config.yaml
d_model: 96
norm_eps: 1e-06
rope_base: 2790.0
rope_fraction: 0.5
init_std_up: 0.043
init_std_down: 0.0
lr: 0.00297
beta1: 0.95
lr_head: 0.00904
train_tokens: 118900000
Each number is 128 + 32 x the weight over its row's rms, rounded and kept within 0 to 255. Layers, rows and columns count from 0. The size above them is the row's rms in percent of the matrix's.

# layer 2 MLP up, 384x96, rms 0.228, rows 251-267, columns 0-95
size [ 94  95  97  99 102 100  92  87 101  88 103  87 104  93  95 100 104]
[[ 59 118  74 156  99 113 149 180 112 171 156 137 179 118 184  71 157 138 127 176 171 124  70 102  92  67 110 150 110 139 149 130 115  96 161  70 152 163 143  76 108 109 183  86 141 188 125 100  68 145 156 164  91 126  87 134 115 155  72 146 133 168 126 140 147 131 175 167 115 152 132 131 126 101 146 108 113 153 157  73 123 148 113 138 133  96 129 171  67 145 161 110 150 118 103 102]
 [133 126 143 141  96 163 103 151 146  87 129 141 151 130 119 104 148  93 156 153 142 144 136 113 149 208  93  95 183 123 134  58 110 132  96  76 122 116 100  85  48 114 139 148  93 199 111 108 136 165 102 119 158 126  69  86  98 127  87 140 140 128 122  86 104 126 167 175 177 102 170 134 143 122  97  88 176 129 144 100 158 176 151 120  48  78 126  95 106 113 189 103 138 169 127 128]
 [133 149  88 110  99 134 116 180 149 176 133  67 167 139 103 145 122 148 102 177 190  97 104 108 149 120  97 129 131 100 176 180 139 107 117  99 149 150 139 189 128 143 147 189 114  75  93  89 164 101  91 151 131 149 161 120 105 129 103 102 129 113  85 163 124 109 128  98 128  97 146 101  87 123  69 173  83 142 125 160  41  94  68 178 120 169  89  94 128 170 159 153  92 134  87 119]
 [ 94 159 136  85 106 150 124 108 104 158 127 162  85 143 149  68 123  86 117  78 147 105 143 123 131 181 203 120 134 165 123 134 196 193 145 157 106 123 107 161 184 174 135 102 124 148  99  87 128 113 146 102 110 108 131 132 142  50 122 152 147 112 130 143 118 108  95 120 103 127 105 120 149 123 141 176  91  94  84 169 104  90 142 208  88 176 118  32 121 129  99 117 131  88 162 100]
 [167 153  81 144  95  86 135 137 155 138 104  54 108 136 133 133  96 137 131 156  92 105  75 176 149 148 159 172 115 139  95  73 119 164 101 179 115  76 173 189 136 120 105 113  87 105 143 191  98 120  95 163 126 107 158 145 146 138 167 174 138  96 188 120 136 113 118 154 109 154  68  99 103 130 133 147 121 160 153 125  79 102 170 187 163 134 100 194 109 165 139 140 191 142 149  93]
 [112 103 158 152 140 107  36 107 133 159 174 163 132 209  72 168  96 124 165 150  99 137 126 168 193 138 108 173  87 129 145 119 148 107 137 134 130 110 125 154 189 137 165 191 124 111 147 136 126 165 109  94 148 171 118  88 106 116 143 143 104 127 159 139 190  83 152 140  88 111 111 164 159  90 128 179  61 103 104 101 115 112 116 169 102 162 130 151 114 120  82 146  78 147  72 140]
 [122 119 152 149  95 118  75 127 117 115 118 125 125 147 166  31 112 174 137 101 145 156 126  75  95 138 103 136 111 190 126 146 166  63 124  60 167  89 121 113 129 127  82 120 140 126 103  96 121  89  92 134  70  99 124 119 143  73  72 145 110 186  92  82 144  90 110 179 113 145 138 116 147 196 104 136 147 135 103 195 142 112 165 122 176 102 115 104 182 103 138 145 124  97 108 176]
 [113  76  96 191 136 206 167 150  83 117 136 151  90 121 154  70 142  86 163 167 141  79 123 110 146 165 202 134 105 133 144 131 169 128 180 135 137  81 137 153 133 179 135 143  53 116 138 144  89 103  81 136 147 159 149 113 113  99 159 205  97 138 100 121 106 150 134 101 182 106 151  83 101 129 142 121 106  97  73 117  63 142 132 157 145 110 157 179 146 133 171 148 122 119 120 112]
 [132 166 161 208 140 117 121 145 136  87  88 145 112 154 137 110 114  93  95 102 115 100 160 168 116 200  78 145 124 129 161  94  77 128 124 141 102 131 106 116  93 146 107 147 105 127  81  94 159 152 175 111 163 167 164  89 115  64 146 186 120 107 144 147 142 149 146 144 155 114  96 166 100 131  63 102 188 191 108 117  74  97 128 148  63 120 162 123  56  89 170 155 131 139 123 121]
 [116  98 163  94 143 182 183 169 163  45 149 126  73 143 142 178 189 208 184 169 137 100  90 122 140 104 132 172 127 163 135 156 158 113 111 176 136 118 157 105 125 107 119 131  99 122 128 137 121  97 124  88  50 115  77 129 158 131 126 142 100 151 160 121 122 130 176 176 108 132  70 176 112 110  96  79 166 135 142 112 131 145 203 123  94 132 115 135 107 165 122 133 140 171 164 122]
 [124 124  74 151  84 111 110  94  67  60 135 110 143  67 127 106 187  90 139 152 194 175 176 105 134 119 122 142 147 143 139 146  94 105 151  77 147 140 124 116 115 150 138 139 144 202 122  93 124 116 191 131 138 113 164  93 139  88 113 145 140 149  79 140 143 145 154 138 156 115 201 165 161 118 134  71 118 147 149  67 100 148 126 114 124 146  80  40  80  99 129 104 104  98 125 109]
 [111 117 146 129  85  51 160 154 149 156 106 105 125 161 155 114 139 108 139  97 117 140 171 163  97 116 177 140 135 174 151 165 104 170 138  98  91 109  98 159 172  31 114  83  71 105  83  88 133 140 144 125 111 131 146 174 101 185 133 175 137  92 160 148 128 138 134 117 138 122 144 127 108 128 109 134  93 121  93 145 107 183 101 205 137  96 160 150 163 113 120  45  78 107  92  86]
 [173 130 151 161 149 106 110 140 142  80 119 108 157  67 155 104 133 132 156 147 131 182 106  70 113 179  99  98 151 142 129 180 124  98 162 107 125 180  40 116 117 153  65 164 117 156  99  95 141 113 186 106  83 114 101 101 145  53  92  76 131  89 109 146 137 143 135 155 166 142 167 142 116 116 130 185 127 112 146 102 192 117  77 111 143 161 180 140 183 130 113 103 127 149 145  96]
 [143 141 120 130  73 120 150 169 137 164 199 153 114 121 137  86  97  73 109 112 121 135 202 120 144 129 121 172 141 149  94 136 117 157 164  64 100 165 147 113 195 117 114 145 100 148 113 134 139 122 159 124  90 124 143 179 181  89  76 137 168 166  99 120 132  86 141 100  81 167 104 153 161  61 144  88 158 142  96 125 158  95 112 126  99 115  52 139  95 109 140  97 129  74 156  64]
 [ 98 161 124 128 163  90 112  64 100 145 122 161 103 131 137 135 132 160 141 169 168 100  84  32 108 109 122 111  92 133 123 113  88 133  57 128 172 133 132 148  79 169  64 172 102 118 112 133 135 149  73 115 149 134 160  81 136 130 123  71 136 147 128 160 146 172 190  74 124 129 197 147 124 171 132 153 119 151 176 116 174 134 169 136 170 125 121 172 200 130 127 121 139  96 115 102]
 [ 77 115 110 205 155 134 201 132 103  80 106 121 129 133 119  81 180 112 127 125  98 209 142 123 174 101 106 148 136 105  93 125 139 140 109 150 189 125  80 117 113 190 135 140 133 196  98 151 148 190 100 124 149 170 105  65  95 126  73 117 106 143 122 147 131 129 131 117 156 104 124 106 162  99 109 162 123 189 155  73 154  93 134 108 115 158 139  66 175  96 162 128 160 147 109 125]
 [128 181  88  89 136 151 110 178 154 156 161 116 134 118 186 203 158 153 135 100 178 134 117 165 111 210 147 151 108  93 152 130 137  99 104 169  77 141 124 106 167  98 105  72 134 190 182  97  95 114 163 142 102 149 175  86 147 148 116 113 156 157 100 122  86 118 152 125 127  67 184 148 172 103 169 136 132  80 127 143 115 136  92 141 150  74 144 102  81 152  98 131 109 112 166 101]]
# layer 2 MLP down (transposed), 384x96, rms 0.226, rows 251-266, columns 0-95
size [ 94 103 100 100 100 102 100  85 101  93 104  95 103  93  98  98]
[[176 200 170  70 154 138  86 118 155  62  63  88  68 124  85 148 132 113 151 140 119 130 183 157 148 173 149 126 116 103 139  96 149  79 124 163  97 141  98 136 136 158 111 162  64 131 200 156 127  85 121  85 172 118  98 156 192 114 166 126 143 154 155 177 111 154 126  82 107  89 139 132 107 152 156 144 181 129 128 151 122 114 132 115  99 117  61 157 138 128 146 134 114 144  80 120]
 [107 170  77 133  94 139 161 115 127 136  79  94 153 153 135 124  95 134 107 149  94 160 132  53 125  80 119  97  48 162 160 209  71  85 140 142  70 134 128 120 119 136 157 178 130  66 135 118 144 156 131 146  84 132 146 108 167 114 122 159 125  73 119 160 165 148 165 145 135 153  88  92  99 135  67 112 140 135 122 128 136 111 119 170 113 118 173 141 129  89  62 120 206  84 128 129]
 [106  98 143  97 190 134 105  89 128  81 162 162  42 116  98 159 136 111 196  76 142 128 124 122 120 136 112 111 159 151  65 132 109 144 144 144 164 169 119  76  83  87  63  86 120 165 148 120  65 111 147  98 138 114 120 147 136 142 132 132 139 131 161 164 129 114 130 114 130 178 141 134  79 142 182 110 150 123 164 144 192 148 176 160 122  49 167 128 112 199 137 110 156 111 139 103]
 [155 152  85 152 148  73 122 150 133 164  61 113 132 106 105 125 147 109 126 171 153 158  84 136 131 110  94 134 109 121 120  47  82 139  94 101 171 147 101 176  94 129 145 124 163  94  90 160 138 108 124 115 200 109 118 133 113 111 130  43 104 180  76 128 155 118 150 105 146 162 138 110  93 120  81 126 164 162  50 137 143 120 116 121 193 118 163 218 141 135 119  92 102 154 114 132]
 [109 113 121 149 117 205  92 172 106  73 189 189 151 104 113 123 173  91 144  94 166 144 153 112 101  96 117  67 144 118  99 177 140 101 111 101 153 189 116  60 121 106 160 144 157 130 115  80 107 157 163 120 116 151 102 114 142 146  56  75 106 177 108 150 132 100 165 104 158 123 187 108 134 131 128 129 180 126  87 127 157 105 126  95  83 145 129 101 136 119 123  96  43 130 111 141]
 [135 167  62  92  88 111 145 130 128 132  71 106 107  79 150 135 138  96 106 108 121  70 138 130 166  99 137 111 166 118 155 125 117 181 101 111  94 134  90 153 141 115  72  79 114 145 140 123 118  73 173 192 117 126 139 147 171  91  81 148  95 104  90 156  56 157  92  53 131 186 152 111 129 137 159  44 146 134 117 142 141 109 168 114 132  73  86 109 149 173 164 118 133 125 149 109]
 [155 167 107  95 173 127 153 164 150 154 124 155 131 109 106 177 117 139 156 158 127  74 112 126 193 159 160 119 152  70 146 100 120 184 122 156 101 168 163 164  83 103 132 142 113 106 113 155 130 159 130 124 176 144 111 115 136 181 160  88 150  58 132 123 141 139 127 143 155 159 146  70  70  30 145 114  87 133 171  89 134 160 118 129  90 160 141 168  52 151 125  90 162 143 143  89]
 [143 170 132 166 115  87 113 141 118 146  92 178 116 171 117 255 119 173  92  99 100 149 135 141 134 110 120 119 111  91  92  96 113 127 150 120 198 164 166 123 131  96 103 119 207 120 150 114 159 116 212  93 107  75  82 118 129 126 107  65 187 112 155 131 127 113 131 160 142 108 110 132 158 134 107 141 158 100 153 137 152 116 133  83 133 144  93  97 116  73 109 144 107 163 162 147]
 [101  95 165  96  58 117 127 137 115 119 209 108 183 119 129 100 108 175 130 120 187 138 138 137  91 111  81 129  83 108  86 147 138  78 163 127 117 142 122 165 142 183 122 113 185 112 171 147 110  67  95 130 137 151 117 191 149 161 121 125 146 127  71  91  97 152  87 111  86 132 129 144  98 175 153 168 151  73 121 141 141 187  93  99 176 166  90  72 144  94 139 142 162 131 117 134]
 [142 143  77 194 111 114 125  97 117 162  97 156 167  82 108 101 121  84 151  90 141 170 142 117  96  86 130  67 108 103  99  84 132 221 140 107 111 122 106 134 107 155 175 109 155 149 133 152 189 164 161 159 141  83 171  85 129 115 133 127 131 163  60 109 149 113 118  64 151  80 164  77  76 155 129 203 149 146 140 103 142 135 133 120 145  98 128 124 148 124 159  75  90 107 127 110]
 [120 138 175 103 169 131 189 174 136 180 146 116 133 171 141 110  69 142  85  52  81 134 115 118 107 132 112 118 144 133 174 174 121 143 136 145 103 173 105 119 104  93 152  84 122  94 139  81 160 183  96 130 148 103 107 150 112 196 162 152 176  89 174 121 128 113 161 114 116 118  86 147  92 169 130 150 108 200 107 167 176  92 140 135  75 142 168 101 152 146 111  72 114  84 110  98]
 [174 143 124 151 129 159 101 101 138 108 148 189 111 113 110 166 143 178  80 152 173 115 121 143 186 133 122  69  91  93 136  99 142 118 109 147 146 125 170 123  98 160 146 129 160 115 131 150 100  80 160 128 130 135 120  63 185  96 140 121 112 158 112  77 118  62 114 152 140 100 121 113 139 134 161 120 208 113 119  72 116 116 148 103  75 161  98 131  98 113 144 243 171 161 177 124]
 [119 108 113 115 154 170 146 105  94 199 129  96  70 157 112 151 126 130 117 132  97  26 126 158 126 117 154 143 149 146 125 100 133 111 117  94 139  85 167 135  97 126 194 112 137 119 147 124 145 139  65 107 185 132 170 165 123 168 134 147 115 119 162 131 159  90 133  77 116 117  89 137 170 125 188 111 132 190 107 149  49 115 131 119  76 117  54  94 108 157 167 154 129  98  80 159]
 [ 92 134  99 167 159 130 119 145  86 110  64  72 171  77  83 107 129 182 183 147 168 145  95 104 157 158 113 126 125 105 156 135 151  84 173 189 139  79 149 120  99 161 150 140  91  93 140 110 112 150  87 144 179 124 133 139  75 145 165 137  61 114 101  92 146  85 105 157 121 120 139 113  88 166 105 115  71 103 129 130  95  75 165 190 126 192 170 108 143 171 118 108 148 143 132 146]
 [168  73 111 188  95 142 149 193 167 122 144  78 151 135 111 129 105 104 147 128 105 115 133 202 122 137 147 123 158 132 103 116 161 128 230 129  73 115 137 126 180  54 207 159 171 187 141 136  91 116 155 144  96  89 162 178 131  81 135 185 146 150 128 121 127  88 129 184 113 139 114  92 117  98 151 121 130 120 120  98 117 129  91 146 111 142 116 145  69 150 121 104 116 149 137 101]
 [179 146 115  91  66 115  81 133 151 124  91  99 154 140 144 170  99 132 137 151 165 131  95 118 103 139 150  80 132 165 168 143 117 122 134 110 106 103 205 172 117  66 133 140 108  98 142  99  83  63 184 165 113 111 154 158 130 134 146 175 178 153 136 118 118 138 137  87 115 126 105 166 122 182 186 106 118 113  94 203  97 151 100 180 143  72 156 181 105 186 137 150  90 139 119 138]]